Part of a small language model's weights: 234M tokens.
Each number is 500 + 50 x the weight over its row's rms, rounded and kept within 0 to 999. Layers, rows and columns count from 0. Numbers have three digits each. The size before them is the row's rms in percent of the matrix's.

# down: layer 9 MLP down (transposed), 576x160, rms 0.17, rows 476-575, columns 80-119
# up: layer 9 MLP up, 576x160, rms 0.159, rows 477-575, columns 80-119
down476 081:536595414532484427451565502399533496545481476510384505349520483444479480481444536584425502571512472575479526505527449435
up477 103:436505434537530604435463444530542459526492494373494468495486493511489461399489470508583507485492496410608505493539551437
down477 101:568452555492546547484578518534455465476582530588547458530368507623490494533394449570494529609476440543589542471479540574
up478 091:450492429507533526472443412476592500526516500451457520546513587519473513471511540442584458512444460516519514490544376516
down478 090:512492523494519456544445450605476425398498480631477580480568539464500451471466467527507572554457498551489505511611513404
up479 105:499506549511523610449434570485496452557536520530436524468506462479480442471518618458570492448491514455500543538501559447
down479 094:606529520555420465514516474465508537525546512497466567593620465509547540471533454608465524519542458478473504403458607420
up480 085:411579544502573544496509483407444450555516483435507535448593557487587495481455529442440434578461516486487563495463534394
down480 079:453532531487521463495543434448572543484566587532420471479547491504523555539414474534527472558519439501575492623381495489
up481 111:569491477598553446464446493437480457530478533456470598472483492424469408458510482356543548487475466434531533437585589524
down481 110:482474510618367541483481531604511505589471423574555459529449520537516514472417434548406590558493464480540475548489529489
up482 100:458542577550534471544426512557494479478466525526517597520613515508574454555519462437491464453427482526518503609459483491
down482 098:575476549451545547531570557488487539516439552422463491471457519544437466456571561535472498473585566410544485564498486403
up483 107:570534470469545486537553492542546493482470467522534505536496410451428563412558484619454558516561530505506455527586460512
down483 107:531493521416533509405503540559489516506521517451496404504570520434381473534504523522521386461587589517567493549531584436
up484 105:478421464558487502504579535490510478466513596527427543547514546502491467456527477512560498540544507462433493466464485448
down484 108:554533447442550467460417476461440402472499521536401460614495479407578507401562489536489506479520479558542564510576492570
up485 091:495463487517537434462493517572446416517541462561479530603510541546544455561536535455534488492514488520503535426504539526
down485 097:522538461549458518556545515478574545425497507526511520435504594475467539475439498416519456600456476433542479501488544567
up486 086:493540525475482471585493557528533552489494511462504593473485519503528443505581549450414461529481578512425462531560448497
down486 079:446523488532529460393553439528505488544500432498493376508500470561515513549505482484499530503484419523620447580482391534
up487 109:382446418471534528525498407567415459484458413465442481526461478490437526520452495445483495526484582559405457441599517425
down487 113:554442505487473441518533497510588536511452476547473581557558567542545445542447464433443546445502521623542554519463501502
up488 099:500508589456585603413426466538486494461565524515510452481540545522479482497583549421421433494528515459602515484457532521
down488 105:583545561603487433509525429541500480500471415546467497456451571521486401489520426494507487541445537461544394537506582565
up489 103:584479497522528530500547497484524495484455487465393512494569487491516456568551535430460551485550459480580485433497587492
down489 106:449480499479621487478459516483432586555536405448512497499513442441500548479470549468415527435474450449566487565560440500
up490 098:437428550544479653462519501532553461505571465366518487471497424420560543465508516528451504472459407459508570463600462573
down490 094:449544403561502581486515521527541425515490455513515521447480605541462443409599445484500556510468519438569439457441515441
up491 095:577523415403494513505470479588523466454499589484473489589514431565473471382466422476445485548560448431483534510431463551
down491 100:494488555511459437553484503513568431457514485562491505460539519478485475518470521496541525525490465483417542469499489426
up492 099:509406526433593476538478550615448598496457530518459498437505462573474452424516557493570497504527534523615563531538483561
down492 103:437588474441549401556518517497498447473532542476495426427598449580482528487562554489617475496474441446584550529491470521
up493 100:540499470443524453420517465545479445451476533544498517509492544578577565472527529550458481523502517483544599430422484513
down493 095:516371501561478566486520469444596493524549507493479497440548426525447495512497494466597517509533544461569474459521537533
up494 103:524439474501642455531582421574390543549464569491508553489573476547542469491470498428569458518495497505460499508447563469
down494 112:499504512416527565568454484427525585498425531504480477549520525574440444493456522588562581508461506491477597582550444477
up495 103:502518500517453411466520533488526532526417628429518467447512515469440484538485428531516486459476460541549553461569532551
down495 106:533493501530546435456541450498428520516521517425591434476468499437577674495567490506462501503492463460484437531536540516
up496 094:425554500537567538569515503596515524547506508542460569404463456480501486514484463455545484488490476492536523537434486588
down496 084:498572454520473524468600477494557530517580484474506593511469578467501443475495527651455512526525470428488395407427480491
up497 116:471488501483384443480498504544462605496471446479507510516518491556592512501562558462485595448498495402489488471492476535
down497 125:479487411497626526496485503549418533469484379445453518501533504419480563603453436559524496529469512537550546448627447501
up498 105:456503516568484551487496456558471425525536469516566537515503481532463434464494523495521412553532418410537502511533553583
down498 104:434508447450545534547474555442436469481519471463574544355510498447472438550503521511573539524430535543535538418508529485
up499 087:469488505470533579495481511455570425515452466450548482380496516486490574586500518548462528523465524508468510495368603522
down499 095:502423531516526445506517464493405499459470449494567492319493536507342493504486508489494533448401362460499524516506539489
up500 102:528466470515493515503494473487563510471520584534451495576518410514450481483461450469524510495567574537484509403541615510
down500 102:493551453423575445515525482543493440432501528492555534461437519411538466532628584514469498508559468545476462470480583548
up501 097:557464634523469411387547471513512419490558543433567477419559512566640497499467537377553531488515570454481560492503426516
down501 102:459620592444517553473462522557571535474476512502615467535504434451546549534500529507374454411441482579432558421486515522
up502 099:542447537533522587501450571492410517439467457531482503403553486521503475458529359508381561493543459419466503515548485470
down502 104:503461416484568515474506473415536472477534605540471504492477546478460459528547528490480507548430437474521461469517469540
up503 101:393407485522530578540427477550567564492552436563545450436455563497454482403445516477515572563492522507520485535528466511
down503 102:506422455435534513567548536568508503432501539505510601425470495565553570478438517510507538526444570493513576559526405492
up504 101:515513502443564517452620542559621496481429500465506589455550430582457489550501526526558489549552480474458507551441469556
down504 106:626459516450506431525534434561583543447503445515491563445478473500510363412495497490506461427506445522424499551480522460
up505 089:535506484511472542417563506532605437498546510506548491435501506514429486413479485542508548490461470497526561417533535562
down505 089:418483505432431467555429516495369564397553536464492513393500437514409460504461459508491501484544550497585465547531499500
up506 113:473578431575562543472473390513558538520482538465477502385439483463493599528464494440530426500424553469533511548527494533
down506 111:526454581447473443441391537513509542455505521566541449361501505561442435530485436484568452575614443459489504568514528465
up507 101:521486444525492496406547505537475492536527433499496498533477628433507525403443532542430506469555446500487489531455417447
down507 088:440374546539529477456512439466434569553469548586525497605510432543532462486462518552480431507544460486540453415507544480
up508 105:513527518467482526538568519560439553534544432494527518563414520556486516536447426511493574500485464474458495527513504424
down508 107:544525429514469497480494519505497469428552450475416558493645518522637473456507467546495435477480555509527469587449545501
up509 091:468482541578494640480506473483521521505479423567532537449529510492501496584557514485475483549448438395433549510426473562
down509 085:576535430508593469485505433394505487450517557401557483399436536455494507489494522522502508588487449483565541496577470575
up510 095:493527504467509482501397475477499443579583644429469515436510524470456488532504482493551440425542493532505568504587535583
down510 090:559514437495625427520489450363440472537547515484490484483553544439438427612484558451482483475601511538463575490628518585
up511 097:579473522408471540511551537552469514443514452521431488447432492504531584557559570550466468464455383488503498545513474521
down511 096:602455470420543478472502489534535518508516521473514524428502493454490484500488453550532551468502509536529514453592482533
up512 094:373531518461575533317481500475522498507497546396523465471634500505614493505476529555482514495510504497548525503553467434
down512 094:477415479425554448567500485542522480543563486497482629625549562527519474406553444510488507457485484483502451470549457524
up513 098:551536517502513349534536481550473559503537474415493540519531515604497474450511473545478436512524547448501495608467505531
down513 098:516448469468528589488459522552455496453506472506491520432557664574435519487508551512542510498460421561579501478517498513
up514 100:462475506468576577432501459511509460457539419503443442534468467553569492552548486515469462529570471455471531426508484574
down514 103:419494521440435526538488489499498513515554460530563496608523532511534512551444496532475382504574439545517557487480447441
up515 099:480487399549469524492507405508412481562554532451585544532453526537470546404385554480401554575532527632465574510541459409
down515 100:517493523578504425526521476502521450406444411491454410355431509529470498536507472548467557502534421511413494502553491524
up516 108:508504445527461494491531553521446489498498451353470457503467515522539432468402454395584472557539436527481488532533589445
down516 117:498387455479424550502567508565489502349479406479464548554477513485536525533522414484480524509553496480536454513493478541
up517 093:400561501598461446554565528501474512479578407449418473443480465522536574529476562454519500539543520494542490456521433470
down517 094:577578561521567510548513531501475535474480514488591474564500464456498434531433640404534501422381480515481468486593447490
up518 105:506511455487482495511525499615545535453514472370416537519541458542497589484501584475538580467511500511489465405508515550
down518 118:552645479474488607486532510500448478518393514540448471531443504531525447588452510471485489519476380505540478519598542618
up519 099:583436468487537566511525516530445523399504481526508440570462532508568560431545511423467455468509470449514472544405472490
down519 099:511565532421522473484547554506395581449499441445504512560550530529450546634503473480492535466441438470547440484529516393
up520 102:568489486455407599463521478521462455514546491512517575516523491457524465520423409535435514529431528518458561530554494536
down520 103:517453556557482588502459503548479498547510450464548606421518604484533546441479539580524469532488589480442469494536434545
up521 092:440525422439558408534520501539563425551471524481565578463493514570506429462444565562480487524522457501493567608510496483
down521 089:514502523481549520421479507443520508558443488467522452522464524512473517561552436501473487462525538386509606581492467546
up522 097:429451478557495499581528543544622457432536513435486480496507372410511510547426463540508500414472547516463614491488501504
down522 100:491429403479441569525551512443467526560524469526500522521520513470457479463468440503529470547487543542570443490536554428
up523 090:453419481508458386546516468503566440497539504525418521556519541529626513418534546532460424475509519427437464567518483506
down523 088:447566607453506459477483458514616511544462483467458470418492462473430535591398504517488476546605446548517563514472462496
up524 099:542423541486567533524533496572472529518518516460500574515563497479426484472529500545486553505350564494620502423512510445
down524 100:537623417465492476498505478467474496537528535512466477513520498399441547479475477466478528477520533536383528484493490526
up525 104:483503419519507501541535405540465521541554483432522555493529524446503536436485576456418556545435494506495586565399531570
down525 102:522447511508558500467558446559491434489521515433585453349552569492521453496495564509451532477494561469565575586411547521
up526 093:503456538518509540532548446488473483499477462553478493519507450580481559507494504388435461540522477456507439509557431544
down526 086:543438490500534467544497516501566552481505449426451485366423570423410527563445470501541507454532501488531599503541517503
up527 095:547553556518504501498466533521518519574546469484551474486420451467416450454443405504436491427486422518499538477553540553
down527 091:446539456422463582412549398520477588516514502506498514497514377424405524503509540603574517459480501438444485480578512485
up528 119:478483571557482545496381522542516520472615535559508520554575487456508495590428437488568498563454516399588500470456527413
down528 120:531603556424567485422439427494511556552518505465488471599500464455480477547458508495494492483493527467508460489497520485
up529 095:483520470395548557509536519500515581517507436511509539439437476396544509439417481515492511560504460466441601486472438485
down529 097:481602503537541496497480485552494501532441413471486547410564458550469475503430482503455453507505488433523480412435396487
up530 099:407534517561603473447427489451496492473437431469500546440462506462551432458550459419542476495443499491561513549443499432
down530 096:538473569450565508458563479316471485519508486488571436520476403631463446508513465459513506508474442424528516444486502525
up531 101:539502476531534453527489485601530509523590460454519440497532500449474569503458432511507530459501408584530526465475503600
down531 098:466402454549580577466558437379488522494437537514540469453520494542414607581517549501523468495574504436446497561553455508
up532 103:513501519657463475525529426501395513461494528500557553496440484528401545535543468473526494513521512504397462511489484540
down532 108:513573507498495487616503531409594485514513543550585350520500495441463440477461466505517550585506433540565572462474475451
up533 112:489497540418533556429540413505512427452587437515429485522619441594557573462496500537477383529463420438608560510531537456
down533 106:518525493501521426460477424536541475454487417528483511532535495527593492570417519526572514506422477495684543537579553491
up534 102:411512476504542547563440459466477483530490482520518575501475488440522409529455519498512570612508512417512452554584457559
down534 099:487570512523518432440466388548431482445546424464513537428506509540528520497517429460462648554490464449431553423387472487
up535 099:430517353463456451504531465531538528458541512455335555445487557576510493476524514506469539483562541450526555501487489590
down535 096:464543438387603500475560488462526416470454520489509537554419523590487519573554420544451493408370454479441467462480555461
up536 111:471578472441520455528562522536437518576553459470497519523486505472493504418622622529425495551438516446523518515522463418
down536 111:488482444501509489549544532524540586613506461494561485461514541534515498476542670593489451524543594426524447510416556538
up537 103:604490616502378534480548545521448574460582535437568493535490546419473538501422479509519497565513497486492553512488532566
down537 095:437544489649484512545532507521439448440505432510537517531489513464450538454574491506594578597587455450595557546491557469
up538 100:487516444494527549525510464484545535453515481459485503454561516584478509593484423606394574472469439459531559459588470534
down538 093:581497538518446485461524516461501367446532490544467472564516492557539448453519478440432498548520421512502453502437451532
up539 103:574472492508477552477549437494397613531537522476410494464529552370522534507458456520533433522422564459538512467521422509
down539 099:590549526501411507477452429521404512452449597430472478571414453403490425538500498457519522486422515594550507552475514533
up540 104:412464364529518579482445427559454530463523463427477554524509500569460414499589437481521405433533466461492529524536560506
down540 109:564530396566470544514432461526586534494432452523509532389461533603493552528472467419457414583465451487496472435394393469
up541 106:470452522509507480401588496492558448552449505412498490453446447458554465526447494500449490477488452494500477368513486484
down541 098:459426512522540559570542449522460437466523471516480570451466481500501468572542430460532544436428427520489571496553554509
up542 102:427515616523541480402481458496521613518457422436429529464579431443500551452496490518493493486529563519458365518501466512
down542 101:477451481460549495577575527516516546427529515541448424437491500434536548468572463494481553471487539453418486445545566447
up543 103:472397443449460504462519417477520500355528519438476498439475583540544445512536510615451554487464552519406552542563435506
down543 101:498506476449583477485553464467502539557527529466485534477495525516499484478531365555584471430554476530624516450459498501
up544 101:541543428420498514475490523497504471492462465529525466467354315487545410558494537476543460518437393513484462505502434468
down544 097:550445483434401505439545554454404555519526554499492523481528560440451576487501485596494465458490536413415496583496551556
up545 091:475492509424544470540441419441558557427494515434537461458393439555509507471474428569468494476506543547462484600458507485
down545 090:519585553551490486531519549496386510539541430552508496580518521514476530378407459509582528501429492392546548367485528553
up546 097:537550460512455483468463539495573422596490527465607520465526464501409481526469423460592550374468423389493532501508541462
down546 092:494492503495596523542513456471447535437482469548485564534425570544524461463563434492506589524469405476506550463452535533
up547 109:457433471510588556479537593563470514599521477547466464540547487473387447396502472568516498483461532603421578514502481476
down547 104:562485509518470445493540548596398576415430476484486446564557384536575443475506543554487642430518526577478536422573513447
up548 103:522436519492528510516540414520449403551448563479531522425567430523425487459464543624482444439443488435508542380574596592
down548 112:471558479425465486540532430461538448482548474447504413496476528537495503568645625500501580514528525491456471458578568464
up549 106:514453441432477488491428479494483480440515494523545562520468448492418520520482453529454565419515506417580514426464479431
down549 101:470507551545519469492462450581460592464596463588520481450472466455529512359498514426398578582547421423563561454564516415
up550 115:464492357420547582500460540498477434492464502449487521505460447480516561526574510426476418437601485493460539504475546563
down550 118:528492521476398436505445418475469474459569593519468510595560538548478460466461440474510585604553500540474550530575548409
up551 110:488480445459467564472551384525497491439385564492582455506442457396546537542495497541426481461512382471438498485474515552
down551 110:515483625489423589456479483513443520454538459588518434604478422515525489486462433489540530538456433498591485498479473499
up552 096:556552605564550479421516471537502500486469424493550371571518492575494514517597611499502440413399569477532506529575515514
down552 096:529501494486510474387546583503485491539489515485461487459476518477512517482450476529563529565453449531568453548508522445
up553 107:509496477533474557551569493461530638441473430512541471529499384528441524504432532449502500616527443458528515474466530546
down553 121:513522493451452468460476461537528462521532508478496550438430630442536416490525474536547441404488523499519516496596496502
up554 096:460437482595543566496579389472415509504452544550581462504473552519492514511497491401532449459451365480384476396423553515
down554 099:548521536478445442587505518347496483544551521474329506524484504476496470566597475543441578491472504540525591604442456454
up555 106:530444496518523473548574480518530464534505446383486399463501450539423535430528548546435476477526569500468513464527490562
down555 098:550545539536471487475545472452521519429473501479431494438455468435524529423560513546433498456507587476452528574509475662
up556 106:441510437518390512493446518521605488451466527490460415488476388495448426451433577386529545514468404499483542492545504503
down556 102:519454405481589478467392422550490501444540432535469603547424440508479518416525485563508493527496501491503454500556525549
up557 089:483507442401459465478444504390460607479571482510530544490503462553494485593549494464499565428465427516436511536440514467
down557 082:472502495556577445519569450399568467487469413473516557509527433549454501529518386470429452461433496572461472560405550571
up558 103:429463462528495479530447543492439482493502522603575449568497430493531469507484521437559524570406533566478460516538518496
down558 099:572544545438564475557442524496515493492470492471504523627535481490559531527504473448460467507581450439574440514423493462
up559 102:461487517449478503450481412553586512480521456420588512458519478408496449478466566452461524370449553452442553498556556544
down559 111:561558501554490425428556496524633502440512562479443512371604497566585500496466514492424549517514506471499503403560461536
up560 094:409473447593541437445551523599497457519472511500480443433442548423484529530559432534540472530514552472525526485486543574
down560 094:588485468442473564491492503572499520439420512548608444479523458450471424478463533479501433497474446499489514480463452472
up561 089:514422576481507561441507469464394558417467514510521529383489460572519573522479437473557545439428465553540518462600461407
down561 087:493509598550567456603547468587455474396461514518463498377450469480541503468410571487581512466449522485484519552500537558
up562 091:453582500552491511530484448606474523499438456433501514473521510450544518562431501489396426470535536394506536364487537447
down562 089:438483514524548403413516469430501522470506486577552525342538489472479491434525528483589463588502480497491464530533510583
up563 114:550570530570539496366424502500490534466604456497450556569590546543418409539548612473522494521519504556428475401468499478
down563 115:517534587575505499417473493486510572396542507503534490527567491403405443479512531600586556473439512514447480416458485600
up564 108:510515505450470579478448505518489504458518399402479554495541490537477412441451500484478624566512542404406600420505490467
down564 103:467575525463562491474567507501457542472550512481531507285482447475469553548478547492448445450588478541474530509435496480
up565 095:466456503494505471413480487472516481530558499541539405538443550401461473461380541458387570572608499428555517526501455542
down565 089:473596511473574575554425512504494567463491501490495449417522451469416501481517486589573552538450587497447510532539505428
up566 102:527544537476497476538450554470425535536548458452458491395515448477591561469560516464465429569378469480510602439520506618
down566 106:434546519476421522484585446544538546603585472478521533370439462392532559498565488512490463470461495518595428492459586580
up567 095:467494564576531461491491567464498548530559435532491479498537597488439473599430505458506420487643434486509475559447466514
down567 089:513517479557509505449535442538536500507524474428474536535466511555636467557535406433405481572535545531489645441483466519
up568 109:437512578489597546452557528492522492512483515547442540526538564494473522461560605482547442507631426467469415531506502514
down568 114:561460459427444492558474446477544469541568573526612586515539426446426472533482453512409497353525533455502439486426484514
up569 094:543495581509590590536489483571515580618492461474472515481494493547561511438537528483470535621478474492500520541464500489
down569 095:482476471550514501435633493562506480540527509498445571480502495550523525516475489450397487472467513521395489455553578507
up570 106:500473511525447452524517497523540475503487470433525509470502416380475562491503444538494475537539471532490614472531505495
down570 105:517386468549481496454494507442512502554421463515552474444514543471444464460476436500552442481546411524625449443524415456
up571 107:542468476516543532477513498510478465541533447438505544538496490499601548565463540460508459492468526445571473555651468556
down571 106:527563583489474516565490469583575464556473466495501589592538428497517422508400466487483454404566595498508490487458459609
up572 086:463474603471562482411553528495476573451503524461478462387463517505477533511543556391544464546497466536485546577489552473
down572 090:439542472566492539588539456598496498460472443552501472577534552546459534507437551521406494452478465507493455371587477498
up573 095:552478474572443452506436435535549500471503470498497555459506482554470510431373567492514476477458551439494471520576607459
down573 084:483465548487555498486488551566469498424458527530421559467478649648519491504445416520506520466575449447582607535474506593
up574 100:499485421436509498424524411461479459414438557461418497520490457507508493545436463459514528574407514590533467514602483454
down574 094:409551442492524471463611600430483524484584454413414502600547497579415592477441489488450441427526504434396442550545603548
up575 101:510539520448521571530358454536536517508455530438535488492477486484513484550482570519547583518527477435476505541548462565
down575 104:519548461557557412587549561499480466447415500470426549550475477425435481498486654450509559472508458632479504482479512530